From a checkpoint of a small transformer trained on Wikipedia: LayerNorm before each block, a variant of Muon for these matrices.
Each number is 500 + 50 x the weight over its row's rms, rounded and kept within 0 to 999. Layers, rows and columns count from 0. Numbers have three digits each. The size before them is the row's rms in percent of the matrix's.

# down: layer 6 MLP down (transposed), 1920x640, rms 0.0576, rows 3-49, columns 0-63
# up: layer 6 MLP up, 1920x640, rms 0.0941, rows 4-49, columns 0-63
down3 092:594576488490508506543461526477521434419482547487537481511532421504524523545487465460473460526496510483472457460598460559470401527505419575405462450445554418517538503465481508541441514512602389
up4 098:453497615597455468423572509465440593618543461463510497478439488546602577541442489530406471489454639436588449521463500457541520555523539516469520451496449562514511464575591466499539485564418496
down4 095:577596439574479480475525610444507512420459555512554536510544419384399581478500564442562560543446530482403436527546509517422663477482543426497509468490445418522428536528535522510520539694569564
up5 098:626510541536471473578543595462605452514537559477553535578518554475456468613493469548442531511488564507389496570520494521466495406555538501491442527524509440564483477508543428473470433485507440
down5 100:428443496532526515445505455430490428474569536480468515538571423526504399488550542445600477464380468521501519548462441483529491502514467558464488468515517518421513553449483588570501602428437559
up6 094:534455539493499432598455505477571468518535488574467591509458427500475541486489462446487519551510498532557479528447470546589594408541453490439489561536530468467448543525389507511541487541438522
down6 095:578520508559503531509488394479531487421445520553529531450498455561414437457558481463491472519452482525527572505448524417496440488489434502449480482452535528492505586462498434540461479418501549
up7 103:553499394582512406486510455515481432528510474542477502462461501541439478606473556476463509506555498524512540521502455585618529554523462507475535457524551536458560511476494592477466447514523406
down7 101:471533533351424417598541525497461539423512438438470441558498637518571468448431476458490472425491536588579490525444461543474412452535510520557463514459538581514544494510596618439563545529437530
up8 097:528430497467515533463472501517396623561522588455483638548509481533558529402461441489465511503495481482464527488540551534517463374472421498592588465572584605507577442516514465559513503462533550
down8 095:538486549579443500583490499477527601422578651475445498403539459547557530477495553527491475526543428401511487535549545453444492470556558492505482413596420493504517522547512645523473530469443578
up9 096:484620457465535410468443511460422519444474579502534554619533436511439568457557492515551498566452554424543424556528495454574506506563475470441550479468477609502502596546555476502429479595554478
down9 087:455527449482441508517517461534554497643493512520518516455622471551538526559482462529480545578542418451508521421500436541420497499477497571570393441454466523432577485418443382515576505428571498
up10 095:511468632550566516553490507458564461413484473525436537500489509445576445502528430537502471512461462590432524414512507486515498456463523469540546433482529485530417518527533461405502377534420453
down10 095:449474508496430476471533495445599489527439617624391565557551435523436535495468444509551519467544545545455433453477457503621455416514512410486536428492556470481489617440524448505479451455459565
up11 098:456457553450517489504495502502465519545548514521555434489477501533477459481542592537476516438485522490413530386519532486385512551536485503527471530533495463540467477553479559532446468417536458
down11 100:458471508449448480459420509523444490542464512475533473493572434424464462427483549573466460467476458567486569483542502443496529527510459462445526579458540497481527512535493424495529525420461545
up12 103:550506527536542570632539461532474558458494531413494499520474540520555551523492444501466522596590534500509470499512431594566533526567513463412531455469578506403488470485486400540563560468388569
down12 106:432455413552516413479529463466436564538516500502493457526512503508603579510525509446521484466480615493498482444368524550552483422474603463481469521524669405536566541459522468473529577512479534
up13 098:560543491566627504452527491576554475451561424483528432432469475464497543444459483535456530426514501475496439428501467449519536562473536522472464469427501488423449543492513421552435503529487488
down13 096:417465530432516488461557476550486485545485498577455424496463498518505471545387534443520441452558554513482540527576444386561498569532469503453499497667410559583495524471504484564556531492566546
up14 102:495477396483470460562510564404505531571537514540488555602479599530422513550474512459626500520582452454515466482559465449461565510484440493496438501431582436468519564531534444520457444485502446
down14 105:516496497545555500543478533496512522451530546392565540481527517475493527463475507519519578505584458428528536392484474549517541529527420453520464471501487520528467450569513512524452501466510475
up15 100:424470603505483610449435510528607508511467565468480531507674532456474520461630517472571481492455547511597484474552540547490451471547474627503506491532485526515459507584492461586446463511483444
down15 097:407549519503476397517574491492469509506466493559461495591518533550544503487488504538495531449509552481505602571507487468552482479570523523540462466577447509564541561527504598481459513605598522
up16 104:550450458450410455427522510531462603495492441476472525492528533386480527526430409460535504405520522463598513428502399464474466448536512544365478501436552435487489441568402588555513531400479491
down16 106:473413544576458584513492503492439562491339498455476539570474497552568380518431525517457467485510436560480526438493451602477485531559547426452568443469502466461460451534532446440600449503527554
up17 114:488505566545601413568473478458481468427449534397444575442537453514416451513413493479618511551554412503587431449470492497484490483498463441505466432475474501505548444470520507569551439435620569
down17 112:543535559490485490510578520506471467507592522489411529484546509523499477530413503444502569435516487550450512485528439553481429572491432599553498534540517433401553513571541532474473457523408488
up18 098:463575450569498463571453468508479519503598522508488577568497403557449497552498468506406419539515394419548558449479525585482509492483511538572469503543506654553482568470533491432493495540457505
down18 096:583545486474522402490465532531512524453452575502446522489489504459471484515536482438540562468557476480502513469533489526484598421486440558533407465439511515395459508476474536511601551431575580
up19 102:523537540463500453578533388542597533428550531513491497435460560568457560420534553478446437511610515456535561479502492557468532434595543570562512471495477482447519547539554459499493507471461465
down19 102:549487452560520410533450581486520435554425555466514476551553600377548500452525500457627526583513503437543496495397461504488567556518471502412599480501493457451402518516509567498551487438509538
up20 098:461526518511458500565558490470537477546416473530526456480558404554430461503514446525527486500562467501490529595487490551514494461506532518493486574471511405602392515481465455536473426546494438
down20 096:423425467469537459390440491549482510461471418530562616515491542544466553478474423473538526552539490492563472477533475551467498453493591566482494477491546475480531465473592503515507468512487545
up21 098:456500496457515511508562481442534527438515545504512532515535532544485453528531549472491531507565449509498428469497507506499495563501494535455505470487552528502470587513666549509504447526494544
down21 091:548502603543580411485487487494539567578549546401431480519535456464499494484502500531447461489511488489578458560452440473496559484528636512478559467586526412479499532595494508502506487450486479
up22 102:478519443537478494512492471580509504497410483480471463506429426430450545484517478471510496480462521517587504494446501478445430454593608418508537454572487486502540488541471474466550579488571508
down22 104:486470523444435511501475515538516483600454475498575456533501465463483498509465511503506465475535523476419476425500595514539541535443520516403524521518474443602544544493538596438496509513504642
up23 098:437550552612505482413563546502514551496492515433525564490383416528517443447476476503529437559543469557542488463582470581511450546569462446519536512538525499566544415619468542465453516602476512
down23 096:451559509466519512530472528542428489546533447495483422581483507506592494519459516500428473617475437510562511528476485563510528528402540576468460493485536473514530511447468395523546386520481522
up24 088:529520572496522514521459603525517491381423566468559421493476480475549555609481513490421477518444435460559562494440414509466452508519516542565498492487489447454479514369551478539541510523577495
down24 088:439488477473498459460483450574525641494558497416518521477477567452460445469602436518568457517516506487450453452563478519501503471456423544461430447547509531470579493434461426473439511466445460
up25 096:458511533504570409452499554608511498488576513532530410475453460561439480534468486495444487586541614456457506477497540645437477488404553497509438442496490543475469391465427391578444439557456542
down25 100:447479583476484537535508501461430567503445431512524472475535448506422538443457466447497517530426420645416564479496503481529420557463560490527542550539403558566491470507451460523538511511568369
up26 099:545526550527480423420436606532434541503528540510507575545438564568503549609484490505510417526547519526530461592505471411477475592482461439413553543495526584492506488503519506412459586476503434
down26 108:488552452498507578508463434492550516475489524504514538515486432513497499547431588472393507552443503463459522513473449527402507517444463504498559524480362494555491536464495476473484530462487434
up27 115:540433533617483487537474440442510532466583515502523514457390398479527443480501437536509545411496438467498513526521524576579435512472515502433501507510526573570518475448527442539429480528451452
down27 123:430422532509406510544522527500428556505579425464616488508428458494588393525487445526470471429445517562497565566502551517530440558484459425525555556511447502512508551503531491445488569682452469
up28 096:550564506510484597455504498494520531508443488489498443484540519581529442524539548434569514459497556458504485447497474473469440521566451525476495427458588596532467388515419525573450496614491495
down28 096:443495479458504463503544462475518449435496476435515453493510529480457501424495569487513516566453467469503446421516533481519490518434533511525482536499493427556588466540536453382592507524476514
up29 095:581416517440535552468453547572543537466522498554586535587530456516486528572600541467466475499466549438467421551507464455410501392606538528558449554471432513475538492557484524557508463481569476
down29 096:478490465512429467481514414478522528472527445515562516519425479591476495533472533531436423526437460465586450536410593569482511466596460466478450510477464628526511455469532551591509568501494483
up30 099:517506432624575468480396501415510573510508485482544553640467537511525460593466542554641504530447564490536425462420555466449513514421489443534501487571540456539523674480571489548547478467484467
down30 094:549498516526540462512396528536415580434508474443483520491463418471447577503397508470516536483581499507458526523512499561457456505515477513441456460441521494441532557555547504527517473494467475
up31 099:482483487486559492392470498599497464474474437535488465489429472411470576550572424525494528564460510545538548511468477537502474544519488416492540555448541514497442467492505521493495468534563457
down31 094:567473484439512449526480578396511457573511441401385499594584560486489480486466541469471515490476490508546449458462515525664554485475448494475502423517546444515485460504599523484506442453536533
up32 096:545496478457513461560485506481539497485452523505430498474466490444483480461496481481579579515513579431464622504520421513485547504587446459514377441479502486448489517463519621503376469529510487
down32 094:469527436461507544496575514464497543501517586456474521483530516473494539459529475496499557570469480512562527482498541516544517428482536475509407494509520516514493480520488512528538476489555426
up33 098:506542454558476544499452471381509552555480429571416419469516476489452581440493491516513521509463435595489505527517496404457504539529561401505467502443495525471467447428538575472481468474426479
down33 100:465488414550550419428494464670488496537446487566588529531402506524597502503493561577446515459466478392403507450435523429529411471486499512470521465538479453554514532452433465458441485485443433
up34 098:430549549602467507472523500464424461456535472505555414515419490421405526444429561455452491542523453545516513432499432537378441571521459467469458476527508535453552419539520551538445457530463585
down34 103:469540470379479392547424500435557548468443438496580546429573401521455499435426453437478510528494456436510455531475439466494455492479523515512462466497498528507563505565495507472547508549558533
up35 096:543427483416478537484459595590480457487397495416420543460469408552584496573512454488426525450559509545458489406500515523496525500500583570544503482429486545504526446530513575536447518383482403
down35 096:543558486496507474478486474456428496440482490407490525554509442514501454495515540549432483538560443508533406565477513388446466482500580548576524481422563502462468471559495499528447450517492464
up36 101:524481555441526503424544370539472552452408439444495472502499444497467521409602477464466387601464492495499455589476439581546537564468586542492523446434519479440515520426408534446501458518494417
down36 104:488531510426482482519516469437498530457520543471460550555522479483467438460549583554413543458518537515506502472503555408435553538473540416490548499416539513450510579523461524528554506467535485
up37 101:505417509619574503391504477526479439459584574400515455554465510499561460467476545444458497538540488516489453510477524500534475440509491522464451497478569476575530568494490492460389505562378500
down37 100:473443474503467510498452527528464492485586420514508598486481496509520561448465553565538563478440537535539479541545598506571462469485492519535552429620435540519481472554481601532490519493482537
up38 097:482547475482595466529399487479487516549531478533498471430553590593456525395516543478459501547562492616514565490444503511484417465491534460462465545496529540511526581475400432499475504475532501
down38 092:524435465494490488430474476510512460486439471427468439538418535513481515521420574539493523476491455445492459482529521446540531548558574472440426535536549495529378453501539508482498534591512537
up39 102:501535496609440525473534588505506563472562383451465373496551500407562448509407434457425427523550528450460413622528469531452504428478555561497492562517516455507582429463559546513464499623406505
down39 102:468389506560522483617457420488486471492521602517550500579526455535529569636619580454509565514456549529496497542571560496508528552499490445472437505508484497467439539500528466510539500452472554
up40 098:443477525532605507506542549467454469566492488464539467527372526500455503555520525497468547654471468450498456551491481477448534540460514459463580563463428486522587513475515504454469494506466544
down40 099:454590560565519482466367491469497457529504478467492509474500547438555491420488590503463538434512507552603469454477497453419426477468496478467475516484558535542460520568520525538460514389576540
up41 098:583520523553545440526485519429470462517490508481480429626481538537586441485483443435499559562442532530490473502493446422538552479489442463449529469523587538515490533487402498530480533558607517
down41 097:435539495437438500461489543522474605429576575565513451477543486459524537534575442487453486526479570515445421503504416495563528487470522517548553485529485423527498445374392469451461519565534578
up42 102:490562477582555469638586487539502435521512444528467501502485493524408464520398483371511541532469521532436498553508502501546437529451504464496481544472518555402520496488417490490410451490482439
down42 102:453465473491535523521513519499542532475596528440505483475479454402470489569380555461489506636506427573552516480563626520484436520479481490554423463437520494531538573476551564519500514520413651
up43 099:494460583398468481510497468555462487508489641476503444497522537333521542453515411483446455483498524487471471438554515569458544393479490628496589446506565550446572569468510489471370603509591508
down43 105:511487528436564547525492481520405535505458425530488556392492509476561473542577497534518571560486528433489560510481465580549545467535513543490534548528531594440519529519576516482539559470420525
up44 102:490501540572530451494498461475446439572501525519505495543445504494551491513481538375492505503586500485511474521477542439489446472479543441487469505436478499596516484414513552456465452477477448
down44 101:476512465509466538504479506539500502491362539511444571594549439507525481515533441441513538420520498504517501443502598422543545535390517525513551575470454510578500470551455463387489542506591505
up45 099:514491493436492360422499499501450534435449462449471456543508519448450495465430540446468372458563495496471475524507471581476478530492574442506533523550417513496575498623566523473460480535601449
down45 100:548557518466441534568524601433466488520486547473477517429487552475464521455618450422521603532528531561457526556396487615526514636464519512533499434469509488527583488449547457521481514449543509
up46 105:527493548455527417459553474448515491438542517542506548427563465438411580507500543471532417482442574535456437475549472449544524414526607454591555472513559378513571405492462516448440454470512599
down46 104:472440449437557512515512589577520484442471441599448466651524488546470502495426475511450485476506490604470444442509454475598563471472517530464482487622532479583541498536588507473539546554412490
up47 100:425451575447458449413498459491559530557537544410438494478568500627452528533547557422533580513432460418430447473432471425446497437531502456517493528563571475417487458498442486515555591481406497
down47 102:488543465452505533512567484437504462500489435444498448435533486478475383405551446537428552512482516520448516542548446525460516463541562495493527504432430634520538498482407418558539503419448491
up48 098:495455433503513513612523521595482543506549364425388405464500414525599532562538537503550550392541535529525546510438537575534520438578479430548578456529389533429494442557559576487570526498466486
down48 102:553487549559398435435587415565551387480475475504467620592425572429561528509455510495446526578471505481502523469528589567541445425470529498512514511485506502486430445551524429569503481540525532
up49 104:447473451676496461433453493389463461577516500472531499496485483415510549498439543431506482500524479485494538387622486523451528561490522452447442452501411405494426503590506531507477432519464523
down49 104:498497447444465481513506580403486542597409427454480529494450463508531439498489513459518466566468423487415598458509486470562478449391560348578447439566494553587556569511526511586572428483529449